From a checkpoint of a small transformer trained on Wikipedia.
Size: width 640, 15 heads of 64, MLP 1280 tanh GELU, vocabulary 19470.
Architecture: LayerNorm before each block, learned positions, biases, tied embeddings.
Training: a variant of SOAP for these matrices, 4265 steps.
Each number is 128 + 32 x the weight over its row's rms, rounded and kept within 0 to 255. Layers, rows and columns count from 0. The size above them is the row's rms in percent of the matrix's.

# layer 11 MLP down (transposed), 1280x640, rms 0.031, rows 184-205, columns 320-479
size [ 84  96 118 107 100 107  98 106  90 108  93 106 110  98 101 101  85 107 101 102 104 101]
[[163 164 110 150 139 154 157 142 123  82 163 119 114 123 104 144 100 102 182 183 137 191 155  79  77 177 123 124 134 100 157 168 144 131  84 127 198 132 140  86 141 152 117 124 114 162 109 115 113 109 130 170 125  92 138 179 157 101  89 104 124 128 176 118  92 165 146 108 142 119 127 122 147  90 132 151 168 151 130 100 121 154  94  97  85 159 149 155 144 129 125 161 148 107 101 123 165  98 136 142 179  97 162 124 162 137 149 103 151 114 116 179  91 137 116 130 136 142  92  79 160 137 194 134 128 118 151  92 103 114 136 142 188 138 147 108 130 132 167 102 117 142  54 108 201 118 168 156 161  55 131 122 151 105 119 152 142 114 128 105]
 [119 124 111 131  79 129 120 102 131 104 134 100 151  84 159 108 146 119 133  99 116 142 139 100 103 129 151 156 143  37  97 155 182  97 114 136 157  85 206 169  80  93  86 106 153 140  98 139 186 118  98  56  96 101 175 133 111  99  71 124  89 120 128 143 174 104  56 169  97 127 181  99 121 139 195 199 121 116 107 161  93 154 151 159 176 136 150 156  96  81 149 132  49 109 183 152  79 120 129  94 164 133 130  66 161 175 125  94  94 113  64 135 125  94 113 153 168 125 195 144  77  73 110 106 145 115 122 115 100 106 106 103 202 130  70 126  90  71  78 131 182 162 110 131 128  99 154 126 101  93 156 156 154  34 165 143  92 203 140 134]
 [208 122 147 154 128 134 154 146 110 185 126  60 101 187  74 172  97 117  96  80 120 107 166 120 136  79 172  85  89  45 160 131 100 165 179 158 112 155 151 176 121 148 111 155 111 152 105 106 154  94 160  83 126 159 124 141  99 168 129  89 141 131  64 162 132 204  27 122 140 118  80 106 124 136  75  97 150 125  88 193 126 122 119 135 106 101 114 100  80 160 129 174 134 168  93 140  58 140 179 143 132 133 103 176 142 127 121  83 206 127 157 150  94 111 185  89  80 139 169 156 106  84 102 177  82 185  93 146 135 184 136  82 131 110 165 107 151 137 126 183 164 129 131 108 150 194 117 101 122 126 124 104  97 113  91 111 152 158 149 171]
 [157 196 166 119 156 177  93 154  66 123  98 120 110 100 127 140 153  87  75  78 184 107 173  77 154 107 131 146 143 100 159 102 118 166 154  97  86 122 125 123 103 112  74 154 104 113 181 115 105 151  94 125  76 170 158 152 103 133 108 108 134 156 161 120 133 142 112 141  92 111 109 137 173  71 127 113 157 184 142 123  95 131 151 120 126 114 108  55 179 144 246 145 125 102 105 132  50 116 166 133 128 134 136 138 124 120 167 140 128 138 144 196  96 183 156  91 142 110 173 173 149  96  74 161 144 163 109 142 127 143  61  80 136  92 197 158 129 151 158 128 130  90  70  84  48 135  58 127 189 107  81 102 119 123 128 142  99  76 100 115]
 [145 151 109 147  96 124 132 137 104 106 146  89 115 158 134 146  75 155  76 109 155 103 150 112 127 156 149  86 143 143 121 107 145 177 110 102 137 157 139 115  63 152  92 122 127 129 141  96 155 110  84  95  39 110 123 158 152 134 160 166 149 134  84 107 183 105 163 149 173 151 123 114 133 141 139 130  70 129 134  64 156 139 139 136 121 122 176 101 151  96  96  89  80 112  79 100 172 131 148 127 161 104 160 137 157 165 101 152 159 116 141 136 150  99 119 158 133 129 117 117 157 170 110 147 111 127  98 136 117 121 116 112 110 125 136 148  92 154 146  77 121 171 134 129 106 160  78 120 186 169 132 118 168 123  96  66 111 166 125 141]
 [100  65 107 123  74 105 133 113 147 130 167 122 126 132 165 132 119 155 122 120 183 171 109 160 166 174  91 158  93 163 217  75 134  59 102 159 106 112 146  76 141  79 150 120 101 112  96 188 162  88 108 134 120 152 158 109 153 142 121  83 116 145 156 163  83 171 116 164 108 148  74 125  84 133 179 122 112 166 141 154 176 120 136 126 126 104 147 110 104 126  53 139 127 126 133 118 130 114 105 115  53  98 122 142 118 178  99 124 151 133 125 141 130  70 125 103 169 129  60 130 136 136 124 144  76 195 119  77 125 127 124 120 103 132 128 116 170 121 128 125  97  72 136 147 126 107  91 138 124  69 167 180 101 134 159 104 192 166 163 101]
 [ 65 166 152  73 106 160 137 100  92 136  77 143 127 118 133 168  90 146 114 135  92 175 113 133 106 147 204 144  95 127 127 142 201 117  77 132 140 182 160 133 152 188 137 126 131 165 148 112 194  96  84 110 138 116 129 130 154 193 129 158 128 157 199 132  65 138 126  97  94 114  72 104  73 110 132 125 140 114  79 126 192 127 128 156  98 164 145 104 123 102 140 170 141 123 101 124 134 204 123 115 145 100 130  58 147 138 112 114 154  78 109 114  60 141 163 176  94  92 139 105  68 152 122  81 108 204  53 159 143 140 106  88 177 165 112 129  71 170 162 147 156  85 135 141 100  99 117  94 167  94  69 114 132 155 115 122  90 122  78  68]
 [123 127 145 134 147 198 183 132 189 107 112  83 119 149 144 138 127 101 101 127 109  77 157  84 148 125 106 143  93 117 118 132 125 147 120  89 151 154 100 150 137 165 120 140 175 148 111 181 135 106  81  79 141 138 149 130 124 172 122 109 124 151 100  95  91 162  69  75 188 193 116 135 168 181 118 125 103  79  35 105  69 150 152 161 203 126 104  89  91 148 111 160 128 136  89 212 151  85 109 123 134 146 115  99 184 183 171 129 158 136 100 155 109 118 153 152 112 162 149 113  91 130 164 174 113 138 165 134 158 125 115 153 154 133  85 139 129  80 140 194 152 126 137 128 133 113 125  93  67 133 137 117 130 102 141 123 112 200 143  55]
 [113 130 107 128 108 135 141 142 134 151 137 140  82 101 148 167 181 154 151 119 139 133 136 100 120 145 192 167 128 124 114 137 125  88 210 117 107 116 105 132 145 127  78 172 134 142  91 110 114 168 145  92 191 159 111 134 153  94 129 149 153 173  63 108 114 138 122 175 158  82 132  88 124  99 168 139 137  99 115 143 139 198 140 113  92 161 136 152 146 124 172 136 135 163 177 190 127 138 119 154 138  92 164 141 124 115 140  91 100  96 141  95 123 111  57 151 145 121 170 150  88 103 120 109  80 119  54 110 131 164 101 118 143 115 103 135 137  82 194  92  99 109 163 208 109 175 148 139 130 200  97 133 138 117 143 129  96 124 161 173]
 [151 171 123 139 192 159 131 127 141 127 157 107 114  96  78 131 142 184 181 162 123  87  85 117 119 145 115  95 120  81 145 151 169 198 158 122  97 116 136  56  98 134  93 139 129 136 100 103 162 137 129 146 113 195  89 126 144 175 191 109 149 113 166 133 191 138 143 125 123 133  84 166  86 158  72 115 115 113 211 110  74 157 119 143  84 200 124 114 188 170 145 127 101  90 140 141 147 132 121 113 144 130 153 168 145 119 124 128 140 103 137 133 145 119 114 133 118  93  74 158 127 130 150 208 110 204 115  83 155 122 113  74 164 137 132  61 154 120 142 106 113 195 187 147 110  80 134 102 195 113  77 142 157 165 174 122 125 119 158 166]
 [138 100 154 101 111 107 165 104  81 158 102 187 125 140 135 181 139  58 116 131 130 142 134 150 167 113 162 138  73 124 132  68 120 179 198 118 130 136  88 184  82 111 156 146  55 108  72 114 205  75 107 155 163 135 175  94 163 119 148  68 123 123 164 104 157 129  98 124 155 116  80  73 103 140  81 151 116 178 116 157 179 142 109  91  90 134 182 100 132 121  96 135 117 130  70 122 144 146 102 142 104 153  82 142  98 135 117  90  99 121 135 129 111  90 131  92  96 112 141  68 107 173 148  96 138 141 137  86 109 145  74 107 132 117 119  76 143  68 102 128 103 162  83 190 166 123 172 144 137 108 151 118 175 162 183 117 133  70 140 127]
 [141 136 151 103 102 149 121 115 102  68 104 137 156 133  89 133 105 175 104 148 188 163 126 124  77  60 134 134  78 167 133 133 149 131 168  77  59 131 132 120 170 149 146 124 142 186  84 109 124 128  92  79 153 115 134 122 151 130 140 174 119 135 133 151 145 114 111 141 163 142  95 113 155 156 114 123 139  88 184 133 181 148 148 156 159 164 145 128 108 127 153 132  59 112 100 160 171 116  87  85 103 151 144 122  72  76 127  70 156 177 150 128 102  34 152 116 118 111 148 175 108  70  77 109 181 136 125 126 120 160 186 176 134 138 183 150 137  96 199 156 149 140 121 114  93 102 114 117 106 224  78  96 106 101 171 130 124 160  61 122]
 [136 100 100 122 172 128 140  99 135 143 149  38 138  92 139  95  86 146 147 182 184  82 145  92 102  92 135 101 147 134  54 100 148  98  99 168 150 123 120  89 136 143 103 142  70  92 129 136  82 111  69 124 129 119  98 140 159  90 124  90 121 150 139 129 138 116  97 170 138 129 147 101 164 154 171 105  77 130 126 117 128 112  95 158  94 127 194  96 156 134 149  91 160 158 157 135 107 157  96 155  95 139  85 164  81  84  88  95 147 115 134 118 175 153 144  61 117 118 146  69 114 128 141 149 114  99 110 158 134 147 115 152 118  81 127 142 103 114 107 223 185  98  58 142 130 121 154 161 136  64 112 162 168 189  93 120 137  78 124 156]
 [ 95 106 173  80 105 122 198  91 112 158  72 109 123 125 144 117 112 141 117 134 129 131 122 161 122  72 101 166 139 121 106 119 193 171 121 124  93  85  79 131 131 104 125 132 155 144 140  92 143 151 123  84  86 182  97 118 124 149 107 159 164 128 102 159 125 130 158 133 103 122 105 135 144 144 146 106 101 125  99 127  91 137 123 121 154  71 172 139 116 138 131 147 125 149 151 102 121 120 108 178 103 158 103 118 107 141 124 149 101 161  63 129 128 166 140 124 147 163  88 176 125  53  94 126 155 126 125 146 107 151 130 144 126 230 100 169 120 162 140 113  94 177  99 122 116 165 150 188 160 111  96 142 109  93 113 153 104  86 168  93]
 [ 65  74 128  88 141 139 183 109  64 122 104 178 145 128 107  65 139 159 153 121 112 122  76 169 116  78  82 114 174 106 111 121 111  85 116 113 115  84 154  70 133 147 127 140 120 139 122 118 133 116 136 143 120 157 111 183 120  79 186 138 132 117 105 158 161  78 102 128 105 162  94  78 112 201  75 142 110 116  84 128 103 141 112 157 160 111 133 114 146 144  92 127 146 113  93 153 131 188  91 123  93 162 150 207 139 150 150 140 112  25 139 141  96  93 109 133 150 147 204 172 154 112  86 145 132 153 144 132  72 113  73 193 152 122 130 152 114 116 105 121  93  96 153 139 115  47 103 164 147 117 155 126 123 125 131 135 139 163 117 129]
 [141 183  85 116 130 137 112 159 106 202 103  43 121 101  94 193 131 137 142  99 125  84 134 152 114 114  82 143  98 120  95 119 150 138  81 108  97 111 179  80 130 127 104 168 118 150 147 123 102 125 106  81 167 109 117 105 140 111 110 112 123 156 139 153 157 126 140 137 108 123 165  75 164  84 115 140 125 117 145 127 119 145  57 153 136 142 146 133 112  79 152  83  41  67 146  51  94 124 166 103  61 128 115 121 114  86 177  86 140  94  84 127 100 184 151 127  91  66 141  78 124 114 110 102 154 146 136 108 167 118 168  22 125  70 182 132 163 115 192 101 133  92 141  77 128 154 146 114 136  72 123 152 144 128 135 184  66 109 105 165]
 [115 149 135  92 173  98 168 135 138  94 182 159 161 106 194 169 141 135  82 131 187 154 171  98 157 143 147  89 150 138  50 187 142 114 114  99 132 121 147 165 109 116 117 112  91 122 140 134 125 175 162  77 136 184 125 148 157 114 165  81 121 135 175 148  96 144  96  56 111 167  99 149  96 148 156 186 123 132 140 170 144 151  88 144 137 156 112 123  94 146 113 118 115 150 128 113  81 147 144 151  97 176  94 146 127 157 109 124 123 127 136 107 165 151 162  92 136 156  75  71  87 170  80 129  93 172 151 156 129 163  72  97 153  80 112 157 181 141 110 146 150  43 155 117 128 158 134  55 147  93  91 144 163 146 143 169 129 102  99 137]
 [116 140 134 119  93 136 106 129 133 158 102 137  63  85  71  81 109 161 122 160 139 180 170 182 100 128 112 175 101 135 167 100  59 162 108 108 124  95 144 170 137 130  73 137 202 121 128 173  86 139 162  93 141 131 102 160 182  88  58 134  80 128 129 150 145 181 171 145 105 183 128 198  71 109 125 181 140 128 133 112 205  87 123 129  59 125  53 133 122 160 131 150 125 104 124 170  97 131  47 103 118 149 105 130 158 117 134 150 117 103 158 143  76  39 153 124 166 125 124 128 162 163 111 123  89  83 126 119 147 152 148 132 145  70 143 159 139 130  96 107 107  76 135 183 110  88 123 156 101 119 108 128 112 164  81 189 137 136 159 130]
 [113 153 127 144 127 144 148  76 104 134 131  74 114 113 121 123 132 138 113 116  99 109 183 131 115  84 158 147  83 169 119 130 126 158 140 104  77 181 152 168 122 137 195  73 177  69 220 109 104 126 200  72  96 117 177 117 127 139 143 126  90 156 100 181 147 164 128 164  96 102 155 183 174  72 114 162 169 158 133 166 171  92 191 190 120 133 110 171 150 122 135 148 117 137 111 146 131 151 150 130 156 142 113 124 116 133 134 124 111 176 106 127 160  69 113 173  77 105 111  97 163 134  87 135 148 119 132 148 134 102 177 103 125 157 151 152 127 164 145 122 109 141 140 129 168  85 157 158 152 110 183 110 114 122 131  62 114 121 119 184]
 [118 138 169 151 189 112 110 128  64 113 111 124 153 120 134  75 105 104 161 120 121 150 135 100 111 164  90 142 121 169  66 116 132  86 145 162  98  97  96 165 186 128 114 196 116 132 188 164 147 153  85 103 106 130  81  39 165  77  69 124  81 153 139 150 124 146 163  91 159 153 116 173 109 110 156 132 114 155 175 149 124 160 125 143  46 166 160 101 203 153 138 125 127 110 117 118 150 167  56 189 135  96 143 115 134 101 177 146 146  94 157 137 155 109 117 119 112 126 113 131  90  72 140 166 169 139  85 154 127 184 132 115 154  58 125 153 122  88 143 165 127 133 123 124 143 112 115  84 110 121 163 107 100  82 202 118 140  88 116 121]
 [143 118  84 153  97 133  88 121  79 101  91 136 134 115 114 137 117 169 174 105 132 133 186 144  99 120 111 124 148 146  54 175  91 157 109 127 142 158 144 135 127 127 169 153 130  79  97 104 104  77 229 137 142 127 150  75 145  81  81 149 123 111  48 165 138 135  86 186 157 146 124 172 135 117 141 171 103  79  71  98  85  73 133  88  74 140 123 171 131 116 120 116  92 143  72  97 119 153 168 146  73 164 129 108 100 136 178 117 106  89 113 105 106  96 125  61 144  60 118 116 116 183 125 140 127 135 111 123 138 117 167  88 140  54 149 140 158 118 131 145 107 129 131 117 168 127 142  98 128 136 187 147 133 149 131 140 137 127 160 128]
 [ 89  90 130 113 115 134 132 106  81 114 131 164 238 163 124 136 101 119  72 164 101 138  89 163 116  92 156  99 124 137 142 148 125  84 100 110 138  91 114 143 119 112 138 191  90 118 147 148  95  78 146 110 165 192  80 142 131  93  71  82  87 148 171 164 128 118 143  56 150  93 141 144 118 123 125  89 145 160 101 137  84 165 135  96 148  99 134 169  96 136 128 105  97  96  95 119 121 117 154 101 133 185 139 100  64 100 142  79 124 127 180 115  78 164 115 128  72 119 149 187  68  92 116 142 131 108 167 131 152  73 125 119 173 108 114  98 113 185 127 162 136 161 164 174 126  86 117 126  72 159 146 107 115 138 108 117 134 124  73 115]]
# layer 11 MLP up, 1280x640, rms 0.0309, rows 185-205, columns 320-479
size [ 95 109 100  97 102  95  99 101 102 104  99  99  96  95  99 100 103  99 101 100 102]
[[108 151  63  84 129 114 103 128 139 172 120 182 128 185 105  84  73 100 178  91 118  95 163 119 101 112  72 107 123 175 135 136  97  94 172  70 111  72 139 118 138 130 188 130 158 122  80 129 145 159 129  68  83 139 122 133  89 144 141 144 146 145 128 134  81 115 153 127  62 164 137  87 164 147 117 162 137 164 135 139  89 105  70 129 115 104 151 134 107 153 130 138  75 123 106 169 148 132 158 134  76 123 112 131 102 101  66 136 219  91  96 120  91 151 151 114  59 113 128  75 161 163 150 191  81 125 168 154  89 158  92 132 100 138 145 110 179 150 121 142  71 121 200 144 104  79 135  96 156 164  90 165 105 153 194  59  69 112 152 120]
 [131 155  91  81  92 129  75 182  64 149 156 135  98  97  79 186 132 155  87 110 152 130 150 131  90 131 126 162 143 142 105  97  91 124 144 122 128 143 109 170 117 165 150 115 117 172 141 144 167  97 120  76 121 114 107  98  89 148 150 108  61 146 137  77 181 154 127 206  97  89 109 148 174 119  99 111 135 136 141 142 106 145 171 142 131 102 101 119 143 123 124 129 118 169 108 113  87  82 146 105 123 119 137 146 133 116 139 124 193 124 162 140 134 202 146 100 129  89 128 127 108 125 152 102 181 177 105  73 113 112 134 107  83 122 127 158 106 173 154 139 184 124  55 142 160 181  84 132 117 123  98 152  98 115  87 187  87 107 171 170]
 [125 175 136 108 118 119 105  92 115 155 147  67  82  83 138 123 100 163 124 109 170 190 176 110 105 186 167 114 171 100 159  67  82  97 175 146 102 130 104 101  82 107 137 145  78 130 136  93 131  82 126  87 133 158 163  79  98 119 128 150 118  66 124 120 118  80 163 142 103 160 106 158  95  81  78 116 174 165 148  74 172 146 109 189 103 142  62  93 121 134 130 150 134 176  77 126 104 103 104 126 138  87 107 163  99 147 116 165 115 126  56 205 114 183 145  94 114 154 163 112 138 138 189 101 132 164  92 100 110  63 117 162 112 135 156  93 108  72 120 124 120  80  85 116 106  95  92 166  84 186  61 124  80  83 167 130 121 133 151 115]
 [141  87 162  79 134 130 143 167 150 151  90  75 132 125 130 117 156 142  85 138 108 107 186  98 192 171 120 116 169 107 130 145 147 183 118 126 108 108 140 101 137  63 146 122 131  98  99 106  78  68 164  91 187 143  99 103  79 144  94 138 152  77 185 187  78 140 118 134 170 159 192 164 167 138 149 125 119 125 109 121 165 111 120 104  78 137 175  99 100 101  72 139 106 139 132 138 100 154 108 123 149  99 166 134 135  94 136 153 121 140  78 100 158  71  93 144 144 105 134 121 101 161 104 150 123  94 194 126 166 175  77 146  99 157 115 133 145 162 170 113 198  95 131 129 110 150 117 155 181 194 175 154  72 154 145 125 140 141 193  81]
 [127 118 161  92 121 118 125 129 151  68  94 106 102  83 135  51 136 140 103 172 197 133 113 105  93 146 169 128 138 131  79 137 169 156 159 155 129 172 129  97 165  90 136 140 124 128 132 133 114 141  85  63 120 161 116 125 177 106  81 104 169 120 148 120 175 125  81 136 130 100 171 117  93 146 137 153 139 119 140 129 165 148 140 174 171  99 160 123  65 116 118 161 163 116 128 145 147  97 111 129 107 147  94 177 165 164 138 150 150 157 159  94  99 141  90 105 137 121 154 137 126  84  87 132 119 113 108  91 101 143 113 120 125 166 169 117 109 182 139  49 140 241 148  63 135  75 187 131 133 163 124 113 119 131 119 152 160 182 110 120]
 [136 113 143 128 103 233 135 162 109 151 155 104 156  71 198 101  95 120 172 110 121 105 129 164 171 122 129 134 154 117 182 153 125 133 136 108 115 138 127 157  76 177 170  99  81 137 125 168 147 150 116 145 109 145 116  99 161 106  77 111 148 143  77 126 122 154 110 133 102 130 132 142 151 114 209 130 125 134 114 100 147 126 110 161 144 162 148 162 171 135 109 106  86 118 131 118  70 117  73 163  81 119 132  84 102 135 139 127 184  40 175  84 124 119  74 115  89 112 134 125  99 130  72 132  96  56 100  82 142 159 118 120 105  82 188 122 166 156 126 140 127 142 160  89 176 101  64 206 107 157 218 157 148 119 159 128  86 146 142 143]
 [113 102 149  74 173 167 217  95  91 114 115 136 124 132 157 127 159 170 134 168  90 153 114 119 177  61  52 135 198 126 143 120 136  76 172 126 119 139 125 144  76 143 112 154 112 101 183 165 161 137 136  83 124 122 145 154 129  82 113 149  52 138 142  94 130 141 127 200 140 111 103 114 118  59 146 131 134 136 169  95  94 171 107 130 167 131 106 124 132 107 161 102  93 149 123  95 136 189 100 123 179 141 104 115 141 158 149 193 160 145 145 112 126 125  89 120 168 134 126 135 116 105  95 117 166  80 154  52  88 149 117 135 160 122 141 101 128 172 117 110 118 102  84 154 126  47 176 169 165 125 108  87  94 111 131 128 142 185 129 124]
 [105  80 151  84 182 118 155 108 142 111 116  77 176 138 166 116  84 152 125 131 137 116 145  91  99 181 119  86 192 108  63 129 118  83 104 159 206 105 212 164  79 108 116  84 105 124 162 156 171 111 119 190 126 127 147 155 101 116  64  69  97  76 112 124 140 125 120 111  94 120 102 124 122 142 117  99  90 165 148 101 129 161 133  70 119  97 128 134  64 125 157 117 142 124  94 154 130 118 132 205 154 127  27 114 130  78 173 115 111 117  93 133 145 185 137 130 128 129  77 126 161  78 184 136 112 130  92 132 105 101 175 141 153 143 133 113  93 107 176 148 125 132  67 174 133 104 104 153 113 115 133 133 115  73 122 127 140 130 170 162]
 [109 123 171 143 121 132 103 101 163 139  82 146  57 105 174  82 100  83 154 128  93 195  80 141 136 162 122 172 126 149 121  95 120 121 120 126  47 122 177 125 136  72 151 107 115 142  94 120 110 123 170  60 122 139 153 121 118 105 151 135  88 187 128 144 101 147 138 154 152 120 160  86  58 129  77 160 121  27 121 108 119 144  99 100  79 133 135 127 184 191 169  77  85  75 121 107  97 120  84 110  67 176 100 137 150 106 120 142 111 191 103 142 137 150 137 117 143 139 136 163 129 122 136 135 106  34 126  29  60 136 144 130 111 141 174 211 146 109 157 108 117 128 163 188 108 106 116 104 137  99  55  52 153 152 101 121  93 108 102 156]
 [124 118 121 105 193  68 140 139 152 200 142 141  98  84 150 145 150 115 159 156 140 112 190 176 102 161 124  98  83 158 129 176 197 119 151 114 128 184 147  97 101 124 150 166 192 145 136 129 169 127 145 182 137  93 148 130  95 154  94 111  89  87 112 122 139 116 144 104 148 149 111 107 142 150 123 154  76 115 129 148 126  42 101 105 164  88 126  93 116 195 158 142 176 134 170 156 109 140  77  92  81 139 131 193 108 123 161 165 129 192 100 140 165 152 166  73 112 167 179  91 138 158  98 106  96 188 106 116 156 115 131 136 105 108 117 102  89 111 125  80 118 129 140 115 143  83 157 132 211 125  76 123  81 138 150 137 112 181 162 121]
 [129  83 147 110  68 132 167  58 142 112 120 100 111 131 107 143 146 187 161 141 150  97 142 135 119 110 129  95 150 104 176  82 123 177 134 150  76 140 128 124 140 146 141 113 108 160 149  89 203 148 142 136 134 122  61  60 127  91 165 104  57  79 106 233 108 181  77 140 124 123 100 155 162 151 130 170 153 119 143 126 109 162  95  93 188  73 175 153 179 126 113 158 144 166 117 134 100  42 142 146 107 135 141 145 142 152 132 118 103 115 118 125 120 129 106 103 138  98  74 173 113 148 133 194 111 122 138  91  89 135  89 125 153 110 186  99 121 105 180 162 148 172 168  83 156 131 152  82  73  58 117 162 144 118 158 144 145 173 159 129]
 [ 94  87 172 115 117 136  94 118 165 137 147 136  85 146  81 151 123 107 176 146 131  69 112 114 174 162 133 160 149 130 117 163 162 134  91  64 144 163  92  97 195 124  99 123 156 153 139 141  54 129  84 183  92  98 119 150 135 119 131  88 123 143 128 105  91 125 109  69  89 159 133 148 119 167  93 211 124 166 141 124 143  84  87 122 151 116  84 106 190 124 184 124 134  95  95 150 110 165  83 144 120 119 147 145 119 145 160  93 121 161 173 125 133 114 137 125  97 177 162  99  91 151 135 165 113  75 127 125 128 164 185 113 119 212 100  79 160  74 131  87 155 148 127 150 169 161 117 168  64  78 124  93 110 161 144 168 121  77 115 124]
 [121  86  87 160 137 144 109 131 142 116 165 138 121 147 150 165 133 111  79 114 149 137 168 138 144 140 134 162 173 148 117 123 105 103 137 137 104 167 114 112 118  89 186 140 151  61  91 148 128  98 118 129 129  63 136 112 188 108 129 140 127 131 133 141  83 164 135  86  79  50 143 153 128 124 140  98 149 140 112 204  79  98 159 139 200 137 125 109  97 122  31  96 123 113 140  86 140 170 119 131  71  76 194 138  99 119  77 202 165 149 138 140 147 135 164 126  96 147 122 110 106 130 206 103  47  98 132 168 113  61 133 117 100  79  96 131  95 127 183  91 128 122 135  61 152 115 135 103 123 153 118 109 169 160 145  96  90 171  75  95]
 [134 143 128 105 134 174 115 135  99 158 103 138  92 117 147 109 143 111 127 156  84 126 131 141 120 121  87 158 116 112 106 143 153  76 118  49 157  83  84 141  95  99 129 116 104 175 125 215  81 183 140 135 103 122 119 133 142 117 102 158  88 150 163 109  79 147 130 130 117 157 108 101 147 157 169 151 104  92 132 129 111 138 113 134 134 166  79 101 132 232 104 165  96  82 104 159 201 113  88 158 159 103 164  99 156  47 134 177  63 164 145 147 124 166 144 184 113 107 131 124 133  98 135 116 129 130  56 111 161 134 137 166 163 127 119  43 235 123 154 104 120 124 128 148 158 102 135 162  81 129  88 118 161 107 147  92 182 152 102  97]
 [103 156 135 176 122 154 120  83  88 146  43  56 147 166 150  83 187 139  81  79  85 181 192 110 134 160 114 100 102  93 135 105 120 137 135 135 123 168 116 146 166 164 127 109 169 130 158 114 141 130 144 146 119 126  84 138 150 136  96 131 116 127 142 142 146 106 162  67  41  79 120 144 124 201 100 145 106 109 117 100  78 158 114 131 124 123  82  93 104 164  95 133 124 185 154 119 135 111 132 112 133 143  90 140 153  47 123 101  90 122 150 200 133 149 103 122 175 118 131  74 118 146 145 125 121 120 118 102 105 149 100 121 125 134 165 114  97 119 157 124 119 123 119 141  73 103  60 156 139 125 139 110  95 148  76 126 169 144 134 142]
 [209 119 131 160 170  55 179  82 116  77 128 168 171  92 123 141 107 126 163 103 123 162 190 131 136 139 109 110 171 103 203 129 116 120 132 106 131 187 155 130 179  93  62 151 120  91  98 149 202 165 107  90 150  93 123 132 121 100 178 114 177 134 111 150  93 171  75 172 109 172 132 169 162  98 139 116  85 162 104 133  88 139 106 115 151 143  90 121 120 139  87 141 119 165 100 157 109  87 159 148 169 110  84 119 136 112 172 106 132 176 120 145 119 178 118 142 155 157 112  92 142 142 148 181 125 109 106 103 137 131  61 119 108 112 128 168 137 159 186 221 114 118 187 152 150 164 109 131 146  86 150  80  73  70 158 188 182 152 170 163]
 [125 136 157 174 144 188 142 118 185  92 138 163 151 134 101 151 170 162 163 180 139 169 129 115  80 162 119 171  99 111 110 118 144 115 170 134 132 135 120 121 125  84  81 136 131 165 116 152 130 133 169 110 163 123 156 122 190 183 150 157 155 131  83  94 108  96  97 106 123 167 128 121 124 136 106  75 152 104 200 114 118 213 146 117 128 140  55 151  75 166 134 124 120 130 102 108 147 116 103 174 118 119 120 167 176 104 131 153 145 165  86  91 101  89 162 155 150  83 121 160 130 117 133 163 141  81 129  98 156 129 121 170 175 131 171 133 111 119  66  78 143 153 114 204 107  94 147 113 114 131  91  96 168 127 116  96 115 144 128 113]
 [145 107 139 106 136 153 155 124  79 165 158 119 123 174 137 128 113  60 104  80 135 139 159 115 127 118 141 126 158 185 144 109 161 134 160 171 114 151 123  94 136 187 111 132 110  96  74 190 119  97 116 139 161 162 108 106 150 121 126 135 204 200  85 134  71 177 131 128  57  98  96  93 130 158 162 131 165 148 152 123 125 106 131 122 179 123 221 118 100 179 100 136 219 149 146 117 122 174  59 133 164 167 183 148  80 104  87 149 124 133  57 103 155 131 142 128  94 157 100 147 160 128 150 102 122 181 128  80 143 191 166 173  92  99 129 171 105 163 145 186 126 191 125 124 135 157 101 116 135 113 149 151  76 125 141 124 119 135 153 133]
 [153  95 105 103 109 143 172 124 134 154 125 166  95  95 170  53 136  67 144 118  89 105 138 112  85 152 167 111 139 150  67 107 133 106 128 168 145 141 109  87 137  91 169 161 138  57 152 168 151 152  93 131  84 113  85  93 112 132 136 158 146 101 156 188 139 152  89  93 193 110 174 156 171  75 126 105 159 114  97 155 100 126 119 121  90 101 158 110 111 136  97  63 193 100 128 123 185 130 153 123  72 120 140 185 134 144 170 112  85 115 103 125 124 140 134 156 114 138 138 142 134 125 150  64 164 132 121 159 125 130 175 158 139 145 139 143 100  58 175 150 127 148 191 118 103 132 130  97  66 146 161 145 129 158 117 190  84 160 154  91]
 [128  82 151 128 127  46 143 115 130 172 144 125 156 161 150 145 158 105 118  72 119 168 100 125 126 132 114 110 167  87 147  75 136 112  92 135 106 158 113 152 159 179 170 124  83  67 150  91  78 106  80  98 115  86 159 147 184 150 138 166 164 106 139 124 111 142 103 149  78 125 155  65 137 108 132 123 182 125 150  81  77 125 121 115  73 133 157 150 109 116  90 152 151 180 158 131 135 220 172 176 110 119 113 175 121 136 157 144  98 182 178 118 139 128 127 147 100 102 119 167 222 101 132 170 142 108 161 152 123  96 173 133 149  84 163 100 109  77  98 123 155 100  94  94 125 128 147 137  75 158 108  99 112  47 105  84 120 148 141  95]
 [135 152 141  77 150 131 144 140 138 114 108 151 190 149 149 175 143 193  90 107  86 125 147  99 127 117 120  78 105 110 180 159 117 113 124 180 199 133  98 115 137 126 147 174 146 160  71 159  86 179 131 108 182  97 137 103 139  85 103 134 173 149 149 175 101 150  78 164 123 137  60  75 137  99  92 110 101  98 135 131 112 140 167 120 145 121 165 134 134 179 160 145 111 137 108  86 117 140 188 147 156 169 134 120 107 144  79 107 104 131 106  25 150 112 123 113 133 122 152 113 160 109  84 140  86 114 138  97 160 130 114 150 141 164  91 151 184 161  77 100 141 196  72  99 136 101 121  82 153 105 139  74 130 141 120 150  65 133 190 129]]